config.yaml
n_kv_head: 3
d_mlp: 768
norm: "rmsnorm"
tie_embeddings: false
init: "normal"
init_std_o: 0.0
init_std_up: 0.0323
warmup_steps: 0
decay_fraction: 0.913
decay_shape: "linear"
batch_tokens: 32768
Each number is 128 + 32 x the weight over the matrix's rms, rounded and kept within 0 to 255. Layers, rows and columns count from 0. Numbers have three digits each.

# down: layer 2 MLP down (transposed), 768x192, rms 0.0323, rows 745-767, columns 144-191
# up: layer 2 MLP up, 768x192, rms 0.131, rows 746-767, columns 144-191
down745:118168163170165112116125092152148154068140116103169180099130146107144145115130101084107089137120145174148139108136115100169102173114132100169171
up746:099171110142105065081119101111124135147144153121187106149153123148130111121145136102086165149184124078081152128146116119115085154177099144161137
down746:079126099118110071088130183130143116195105098108159199177107175174194083101133124083147151118172069109120077134142151127147142138100169148108125
up747:102143111148089116185118107169151130115115071099130153105106137187126138116106134106113133178197106111150108123086109089100114135194103160159115
down747:173113165179110091154099124137120123120104098121078141177156114145145086113202110097142106194167154135146148118084078122113119121108085154109084
up748:154098152155081155096141174102169121164173129076176109158156173180120134084152112123058166145154141209183116117135157132115128138110130148134074
down748:117112089096146187097123120211201234097126171108118130036168161096049071084141152102164130124175119101154130148156075170162128181163129166098152
up749:105100091106111157128105108137091061078084168183120190120179122124074105105213107116084180107175089102119146074081130099078125133170154169201128
down749:134175057133156175067156172108175162154096130073131151134107156107096157145085153110088120179152150137097122150114209112166164172099085131147143
up750:122100084144135139159103111087094165180128087085140119156150100070095132127141074096119137183103155133114138070136100066205144158073113145200143
down750:135094147133203102123151164087127042110103134136152133076125101098157136127118134122074127103114144139134106143134141178141115139137094129077104
up751:172109136069113149145108142133087107101140101131185106114142133154116141139187161073126151146172130152139158073128088161148175177144089116147110
down751:093099131102086110135111119104088120140150109160123157095136121120103121092182109125157085104171129162125162108112127153154150114120097124116103
up752:094079142169142122159078140110121172084114161089142046154110148110115151104120123134085106151194142061126138107126122148151152074094127137127105
down752:176093154205084118207084184147137121118153080128180105100106153108134110108111073091112137138118131078142105123114204137141205135089099133155123
up753:163130123106093126138099131124078085099100100145123096107185068115140181144105051116096110106113132171152104138100122088175149121157097121077089
down753:153147050166057079182118105142133201094103077115110152138143133166160113123119128125228106109128114177128127091142176195127124165191138140143126
up754:167125152172093162144189170095079149132079106133099086094118145137125132083135121103143137178115159119081112118091119129118100166129104133101191
down754:035072167182142158111121159107133145111169114134199130060084166106168124104210155140149056092127163131079125159158125127153130179106165139066135
up755:139102165105143144124025117160137126088114164131142165100151093094129107152075128114133123117093142128159108165144142095080122116155143120153129
down755:049144118095216211121068114128121121145095067071110171170102039062136153157045172065073100087172073139082114124167111155115112081173154062141154
up756:151169189064134131158108191158112131135170129112102188124099119112174133107154114081061050144093116090101133154126134118151163165082110089118129
down756:145104160100165101168088095148063178127064110140122196090126154168128141104111135095122129132105094101059065106056145069149140065125113169150102
up757:211139138117105130200118093095130117120145105091116143144128101148133145178135153148146129196144128145126192137180105111192131147101106094128137
down757:132106069200141126160142167103102135164142094092154152196120142112106149098154117186143085119093109137164162122114154136153137115105119053108114
up758:130113124115116089136162144161148141108111122167152150087144134099120149179193103118115164154121143096131154086144128189159141115113128173168124
down758:136141166135163111119138125107128138069152134116176164108131115178082100184163115161178134138176142104076158122182127117175074133130177152119151
up759:151086139125099118112138112140110132140115073117165179170182180132093138177155216127151171170152122089117131119171145141142144103186092086133093
down759:038137184057138118137074154140102135124142157151106081125092186143155162177115138086173132113176156125138117102192154122135135082143107111137123
up760:134156089203132128136127130099133145170113173095081156130158100114114132166199157063155066129104128107149144076172148137138152116149151107170117
down760:114119165057105146114131169113124136111130134126115149137142090052155166208164170139184101123127114180120124090169135122089126128140161142151114
up761:168134110120135164102104202161173129116122166152109132125112088136153134115128145161116087152138124155127106166165126146094157091133133165172023
down761:101109123107087180152129217153112131160105135094122103102139115059077111155124054128124088131060082105132141121184099072121087155139163106123136
up762:172168173135166188107138121124111102178101100137118099129112218148078112073129136133199157066134154187130106038090148129119088176161122156122137
down762:180137099110105137148144126164081137171058139202167116106096168148108140122144121106128079110163148131141144143131128118116188147153136134139156
up763:080108166083145108139073136113205090162144173108146188088151100118147118110162112152087136130154125115191119127118089127157173125163143122184208
down763:166118154179154121136169128170130187131150139112072134202123129118180126168114114069092129118179145149147149086181113118140109128159086166121137
up764:102129133107073167096150190134163174102112106108120104132105144121083161065158113088099113167156070138104163157173121103108094080115123154166232
down764:143155114155120189182123098165154114130113106143157117152133128171174143118146174135133133126108114094159112141103153183101145134115138139142090
up765:102109117106168112128168102096132129165134157111112101179139120029095121143120079081106113134111122101153179168172152151162181089109139125149170
down765:093093074109130152112069121121140137090137138139084155111117134166134126149162118185120192133157140096137128158103091084156117053085183086128082
up766:145115135106147145141146143118137143096119088125126122118085072166137124100165143133089136147132127144105133145189105123148153144072101143136168
down766:097105126125117128194150176107064116086122066154156134126104091111139154145167168099152116153133107095180136131129143123167176127095113138115125
up767:129112191137161133122136117146183137132136129072127105160130105129135146123145099084101119126173114086099143115160153171122149145132127134096125
down767:159099178089080136108101125116150146128142140145139188088101130110133143105157141153125152121160117097136156158149175083081153080143167117185112